Weights of a small transformer language model: width 128.
Each number is 128 + 32 x the weight over its row's rms, rounded and kept within 0 to 255. Layers, rows and columns count from 0. Numbers have three digits each. The size before them is the row's rms in percent of the matrix's.

# up: layer 3 MLP up, 512x128, rms 0.211, rows 75-99, columns 0-127
# down: layer 3 MLP down (transposed), 512x128, rms 0.17, rows 75-98, columns 0-127
up75 085:064179097166120134169115114141186147128185157148159139118141135187152133144116113177100170160163135182123158104155127127124128116149183089085127127181142116095084146120149099144126100109094166136156144078187131156109096136139077123104061105095097126115116142117043136097092098150072108122120110135065124110014086095083168150110124164127183185137118138091121106126099138101149146101093
down75 094:104165117116119186165103165150139138088179103029109125163123191128107069175107138188122112117111081172121155129099119095168168095163142087060125121159157139094103152094121171162191110165128156132116139150103157188161146133132118082093103112171094126128089084137077103126151149087118085131145095166101161073117112121122139160142148109135051183108159119140136154142092206119122140110157
up76 105:231132094135100105169118143064103119123120099151166190131132104111078117108099145137099156118153141078137122157099132141085107180132157131113166125131077129114104164190131132154146129083130147178072205093111107070133119150158099131115160105169127118144159130169089164101120179159088143167126162083131129159137134118016112083111145136101076156150211119117144131100139143134161127134079
down76 116:136167148129150091199182137159169130093172138122139155158088126153119103118160153100156158149103172083127115128172162147187136138125117037113145120134146085148115130188095136133188174142043061155085104185088127086149139142080117132110155140142127141100117154167148117116120139139116084145121205087080074137173107148115101158107133132060122121127142093140122075127117134110139073090196
up77 119:136081175128059111158122119097177168151177128122134120087162081131139160133159107103123115154103179109142097096162139090175058139166110118105163111124157235175100106143156189153143161152161151141129074083139133169115079125179139070084138135130149153131123138134158125146172111151086116103076127148158129154117128084103138147129111130173073067100157129117171128091154039129162102138162
down77 113:129032103150100170110117070145160161162150140138118124173178079155132116115134115144123109159160157116104105097096077104114121124145101121125102168068157199094180117104149162189132153117149147154102121060142137127113105142163125114099189098142135108144153161093097144080128074074064104122135102153191136160141173134131077165165101159173066183062138098143143116098176136107103135105126
up78 095:147104088140157086083203137117116110100131151107098118195131127101118114129129094091127091116157139141142145109064173168123127129065185197099154114163108135159103115196162111149105099087136148139145130160149170085101151128171091093133102113118110110068086136066054144134153108127133128182155144109126124137185155180110093175079059109171149178135093116108111161122176086174112138158089
down78 102:152130114146146110105128204094135135157139084120144120099150156099136098175151197134152122116122163114143114129177097160096168129151082064081157099170213120101149132120151062225099116136173120126161126162134116142093101122120105160128156173113124177129074134147057099160100107112138120175105112149167152080146129145170095142142075120065135144078168151139095164191132146151156140080089
up79 094:102137094115095136078140134175137107141172164149156183150097070204136153170123123103157147120153129088168176072084189087124180115121136198093107105163165110108100123106092126110104107109105166104166054107115140187146152051138153147123100138112167124174134088110232095117149085118149127140104118143152133161096112102136140148118109190145133106131062116153100138183108114135138152134094
down79 097:154149094148174058152192191110168034134110104132177184156120148118171110112166110122152109111103118177134157098178130181127127115125097072134098107092134099098136096082106162117110148191182099157100131104146126142097138121119167152104115048118208102137123109083100096108137160118102193099131162103100158080158120129183088081076145142110147156131144083119120125152098121143152143099109
up80 106:102101161101106172163098118155143081127134145103158061080095103139072121145117168156107119131118163067118132168157169131089089133137116139112141103202117096162121115128126104175118155098126167083090146102149163139104133116180162147130137140101126158098128104113117093247127092143124092144115202109096116100110127098101165176090104152149055154162165090111119179113155098186082073129081
down80 115:128127150195151158143112123128103076124151135165131118173152106128103083143115181163117116121116153141057097121126208150120134058147142073131092089137072137104111154149197147153162164122083129113093147152110171081088134086120143116141089096112070115062105154148140111161140154079090174165161122110119123067121131162122156144060158096062137080112117100113118177146151095122138068169075
up81 099:159155096134157089117143110117132123157121153155100140087180117106171151180149104145092117125182153141148191143098111053179133111088136123125110147131116077179106157143119137126062157112090104098109081140053143129171146141127091145170102166106115119092130104191133162133134159143108188154135182114101106131071184104136138077216128141091127170160109140076209123178092114109148105157099
down81 095:157171113136102134110144162131087137188104138115108145117150129145150113144130130141119142156159179132117136100143168112143141110087120170121089093131114080174139100043186183181120129145124107166124105153159118136104148118134111114139070146203152112084138132088099116122153144159129193163116086108090138134127171181100111172083132068080200112136105065121108167131183084094174228143171
up82 098:119112100188177203141155073115116150142160163117159124112106087164200181160116115176127108143117146147106166135090116151165140147194132183133108134166100159169090107111157097087099116095198124119157115159114112117118133115132171141201132099071209158180152129105146132136126074107112133058133117095093124114135096094076047100154097104138074152096087122107123127136132133089164142132130
down82 116:118127094151127200162122133142119102110148136116108211135103112160146144130175158157128132176102139136127087141105148164131175094106146159101107168161126127128119100099127082123051081157229118165107141134086148155172099138138114144181096086091186103158119098142116073147132128117121138133127067096102128122109116100086085074209124109111167158137163162078110105224139099115171130159103
up83 078:133177136136140144199101118085127086083133158051162085152068087142113169179139144066126151083117086133126119127149079137126126156139103124054095063146135082109167108157133075087105130075154056070136118175114134130073076142158195069083167110109125127141126173190118122112075142167130114111149126125134143096140115138191117158107130159120137123141148150120129093126133144138089080139161
down83 070:157130094150103138120117056114158089126139104094132128122056094156126141177188139097080226115132092091158119140147127120114135153137164132103178094122116135168126143219176030106141142096108120121154108104107153139124107204133116139073163110115187092138112107138164180124108124125147113137164104125097184125172112153151129097092136195073121140135151187106080098108080135121107127113112
up84 052:101091151115138150142166051152044167119144103113139126199097081183142151198192137129102142076134090089113169148156126133140141113094170107077121184153116108171133099163142077125132153113144112119178100112145110113094127183121115125060134133065145132082125154160137115151161164132099080164103147135124128127118119131107183127041141134090142132158082182113149064143109110139093071112110
down84 053:156151128110106204118132145115114112112194154127116057114139132108096087192148131164078173092148125098119145121140156139177186157095176125058124072153147149156109120019166107096095109148147133106151140129064158128161135130117121145084161141126107141050091107130149152174140135142144069121141154121092123115149121101168165138096148141083156066102129152137126071165097147095123064125084
up85 137:104085130092092137139108166125174148125077113123088151094118099090095207147106169102126120140120137168146128159176129045076131140111174149113147033078126174193132093145179128135113068115124124139165116096137153140140106106152131138112136163119152087126126185106103097121141116116135147126144179097097140077126143186138203168152091127128161117158186074130197177050118128123121136120131
down85 133:131072130078091108118121143091139080151124124134055140081105166096149103112129150074147090059091139098118105138110134064110140094169158128140161049112144098120072119074174115152102068136113105097123141143158083149144120109130138139124103138096150086099092160145068132166139123081151180115093113094095126086181114209092172168194102154082110107113166151125149155058122162139127106126128
up86 099:134098124116070155131187108117185108122138145142054100102112089160155088138142064140087152146168072172130139158061107125194079085132094108123112157137102166134066130118164199126085135143152124178160124159095120145161070151187109161175156134138120063120120182150160142105147127136129149122133120118064173160156138098164168140141164125078124140138100065122064121137164092128117119089123
down86 114:168085124166136131099107107101171111139103175066156112079149162128167157142149110133123137144179140123121101139051109106132127078132112161116107114112135152084151126143156183136038096141106155173133145157111048149175089093122130178129140139115089065106076130132193140103127154122168190186099135122076103154155108112171139173170129100085142148095137109048081149127146073135128124079126
up87 115:163177096180090175165117130131148192079177119109104140125094131180153108165113089139087179118072124143180120152161135089120149161134154169095104132162121160097105177123106217107143140138091156150122146142085146145074173132131079112122112119149094112112149123143137202136105135095128195083151180164097120139121116112092114173110070127158100129167154108083167138079099083105077078149174
down87 111:169146135145160156081107087096154089104116145156159156133139146140131204132123083172132088134113114077140128149081101092148115122102196153114124121089071169141176072146068127068161084127070130178138158104109134135102128140090121109100116095185158102111196118114152088179141144162169088104148172165142108113086119129148135150108119072141093132110112129079097162070122134083041113076124
up88 111:108176090119143087177174128148127098065152149161169097071148140139162113056108105142084105117128064167144164185138092139126157132145193143090115119148096150146116179097090075165105200136164125159189176077145060147155088125160131115128103135125109125169148127159118152088138143106149118158110179134088130127161092084088156138100180158141104160144090101178094112163120173173107121095103
down88 095:128135139104121176195153135117149173155123102182112083125218113092140161118151150106145155096110076149129161179142114131133083108148137187076105118161105172122106146105201129143094181158167115145054155036154109114149118126130172109110113119180145140132120144098124090132182155119174131142144111168134120120051152182094190181122123149091149125142176132158144077131115083171140122120101
up89 104:176155105198100095130154081166174074111180145166104134163145132137103100118155152097119139103137136122139149172152139099165140114105156125130140123082107094122153097186130087022085168149136079097076168146122202134128112094180134120119108169123142108130140169129117127132173176108063151183132075131179087089143122116074069124162099159116179131154133092137108171090098083118103153141109
down89 099:157119074112145172167146116095125136174178079130158152151142138094133169187135179116146180084114151092208150181065112210159121153089100128181104133134142190124190102117139123112098132195103169076130118126142125125128102146158145133050168119102077134096137168137138143084113184143071118127140127108092139153058096108127091112134152116165122107095160122126164139142171168137155157123162
up90 101:099207108166119113171165133090088121095162162120107125105148111190074139121123112147091104073121155102160116134135082114155108109113144129152185079080148167109081107130126138078106085131131121089129168141125160162133145155194085152096158166099163134075186130137100143144077148086146097130084159113146112076163136104146182057153121162111086115187091098129098182175161112142204119121139
down90 104:144114105136147080130152202159158135090112172122123140154148123097139101141159107064162076146155129098072079111153089095164117081096095144168139173108138062197169125069175100094133157163127115105119105093129126142165105067106062105091075075134153140130111119109087137133168138102154102115084130108067133148091107101124084152186130097126121118101125097200145191160136181093156146115122
up91 105:133157132088187152152084098118123170102071107095095150175136133121167120069096135144136205061113116099139142211090082123132118121128156083136152158165089107162140153105184072140182132170104118136193108126175167103106089117155129105147116107102198133152190095087149113108114093111116140089160176156093192096140128137100148101123131158099112119187141087084153101100114134138118071098122
down91 118:143180124138182190128134092145117186150149158146178141105143155140172082104052131138123146082135101146113176168147146132194161122078085079180129112155117151110166096130145131150211130087146167088183135121147156130101130163104161137143121153169123085116129094142208158091144155180143106106141117166117157112105120170129127116118171113038087123148116093101190132142153065108104145158145
up92 112:074166166165091148128133132219128147096109099137109096148149130128143125115128167148137148072083155140164078097149124161130154089092126164141069132131112115138134127141176106037084168135109209137127127154177125165131117155090081138125159110145113155162150156159088128110149164159075170083113128096140126136163110114113058128167187105157169164090140102127177045162132169076102135141094
down92 097:133106151147144160160106117138149147125075094142065108129153128122128114045128172187108126173078126113111105129122146097099184093102138065131116162181073147097102124125155141145058128163142165185125175140163142139155120137130132050139091071115107112141165084140147191114167100149091162116085131225123117199120143145155117134116148134139157160118134148131166168105088082102187173118096
up93 072:089158153115125091193100063144184107096127166170139111173064147165167113207109133127088133143124137140080155158156139107083096092127131110096130116090135162145134087096221104145048081128154083122116093155122155115083123202166131126096130114109147143160104095114125114180135150149088148131123071139120104109144130176142115199098124160127201169105125143100147157117098080124163096129120
down93 064:174107146136154136136145202130125074114112110110152112109136182180120070119146138132148105161172121081068069102141142165088117147155132087132112123215122155152109087231091135155154110117148082076125139068113030142158135122069167128130117092159164170122089140198155147067131138103178126107103118124130115138157116130128150131127165109157110141092124093149111072158143142147096156112147
up94 089:119053098136126080147072164181092140098142147193168183110138086107137129107110147128140148082153112171131157050093135110127168089109101142149150136064172094118121115158087144158126149164118170110175171114071177115107145134158141129103089136141146195098180168130098144154134115174190132094140101154107129134118080104101154142133067183135133119117079107170093121129146172099118216124149
down94 061:103162123043180133120107066175137118141139155163109086137131172138116114162150081112102111138133153110106130189166106123092105107170155159146130087170135091136139095172147134167142164164134084157124040107153115101167099183174165179104109157109116104131120150163196123197166115068093142166152155169186140091123113109169179080108158148076099098110125175099125151150154126157122139099140
up95 099:175146170075117174145097118104149138113130102145101170069164131117160104142124153124075178112118146081147150142138170131136125139089131091135085136139106121152107138138127139087096141175171145083145102110114180186150083084110142122110095141139132108070090156210129122113148137153134120144156135077084140108150153065167105095154095104185169024137151113161132052053157077088142106096126
down95 093:095131103151104156080074161114141079150117078103145198140122122151110113080135142132112108161189128103126143157139163098198126065135124135155118123089120105104100152031159110146069135128054151107020152186155110105130113139108127145091107191120115080122083155132130101145131140077151089132164155112135135143125182151143095085128141184164077131135128155105149156094155116109072157127159
up96 105:095148136134068120133159153113131102123153060096172108080158148174117113112126117122154186137092097156116027189098094083085120099129130129146185148090092162148137160153176122136152133116071113181167102102095168171100123102067152123146084125121122106134139180125094132104102107176111167103120222125147120126140139155089127161137113168189138153182148141123138093171155172136184079137132
down96 109:092132157106152181113105145160150101147129145126120182111156147126153147086115092138156182067085101112122085141085102087096118034189107104087135091088065122117098105128142188157122097112105122072145096138069170172117113091159121122159141126138086097079154170178062110120190146111185075161174109078148084128133150132083156106121160154125131155100132105133162090138134131120142092082151
up97 098:138052150157154131158131151144126122134120114048175155075121121153110142094117153109178083070143177100137141174142055141115090137096119143085101134130102068103042108143094134071090105134146102183147091181105168193130113122117100113109135121070129123134103155131151209107169128173101098138133126099172201160089127137123135090122067126145157115118088117102106135139140113098097181102148
down97 105:143150219146130102172153114115165155158131155119097102202167125106130151104128088083138155132128132060071077080151128097092106198070138096069130111113119139129103140074181164086083106135133104129159156061144090120147081187124166125077154086105125109134122130183149119113205116143114168099116132126141123120086142120072114156098138171167140077143115184081113136100127087123143114121156
up98 104:127137106120190097099119173131139145104113111113178076140077108152118192142118076139107085166141141135138182111089144094115102096111125141085171117141120182155125124106188097116103110106076134120116151163131113102138137141161099123087074148118166126103131148113048155073158129157126147073081199063108098179118200125146099093158143105093174168156111111148105199127162088164108191158143
down98 101:101139130170143084115141186124128144100133088101113115135095133106124114137091125149118143153130161113144151156138128144086100107124114086062151149160153152172136106000149137092106130110118124103146103139124107163163130126133129106102093126106113148128095125171105132128126144109131103097064125179113108153116128124141153125167154130122114148128108087162125255130133121153115126134122
up99 083:108127130118192122081055115095167149092171139112179093148101061109156155150082146143108112061132121149077187126108152065098137123146123101093108172148116132129114110178177106161103120082127077187141143083126141119121138157162188106163120040140094087107144124107167157106107095115161129096060150131125134094108150146118085128153128168128171105150102178146132128112179132135132050180104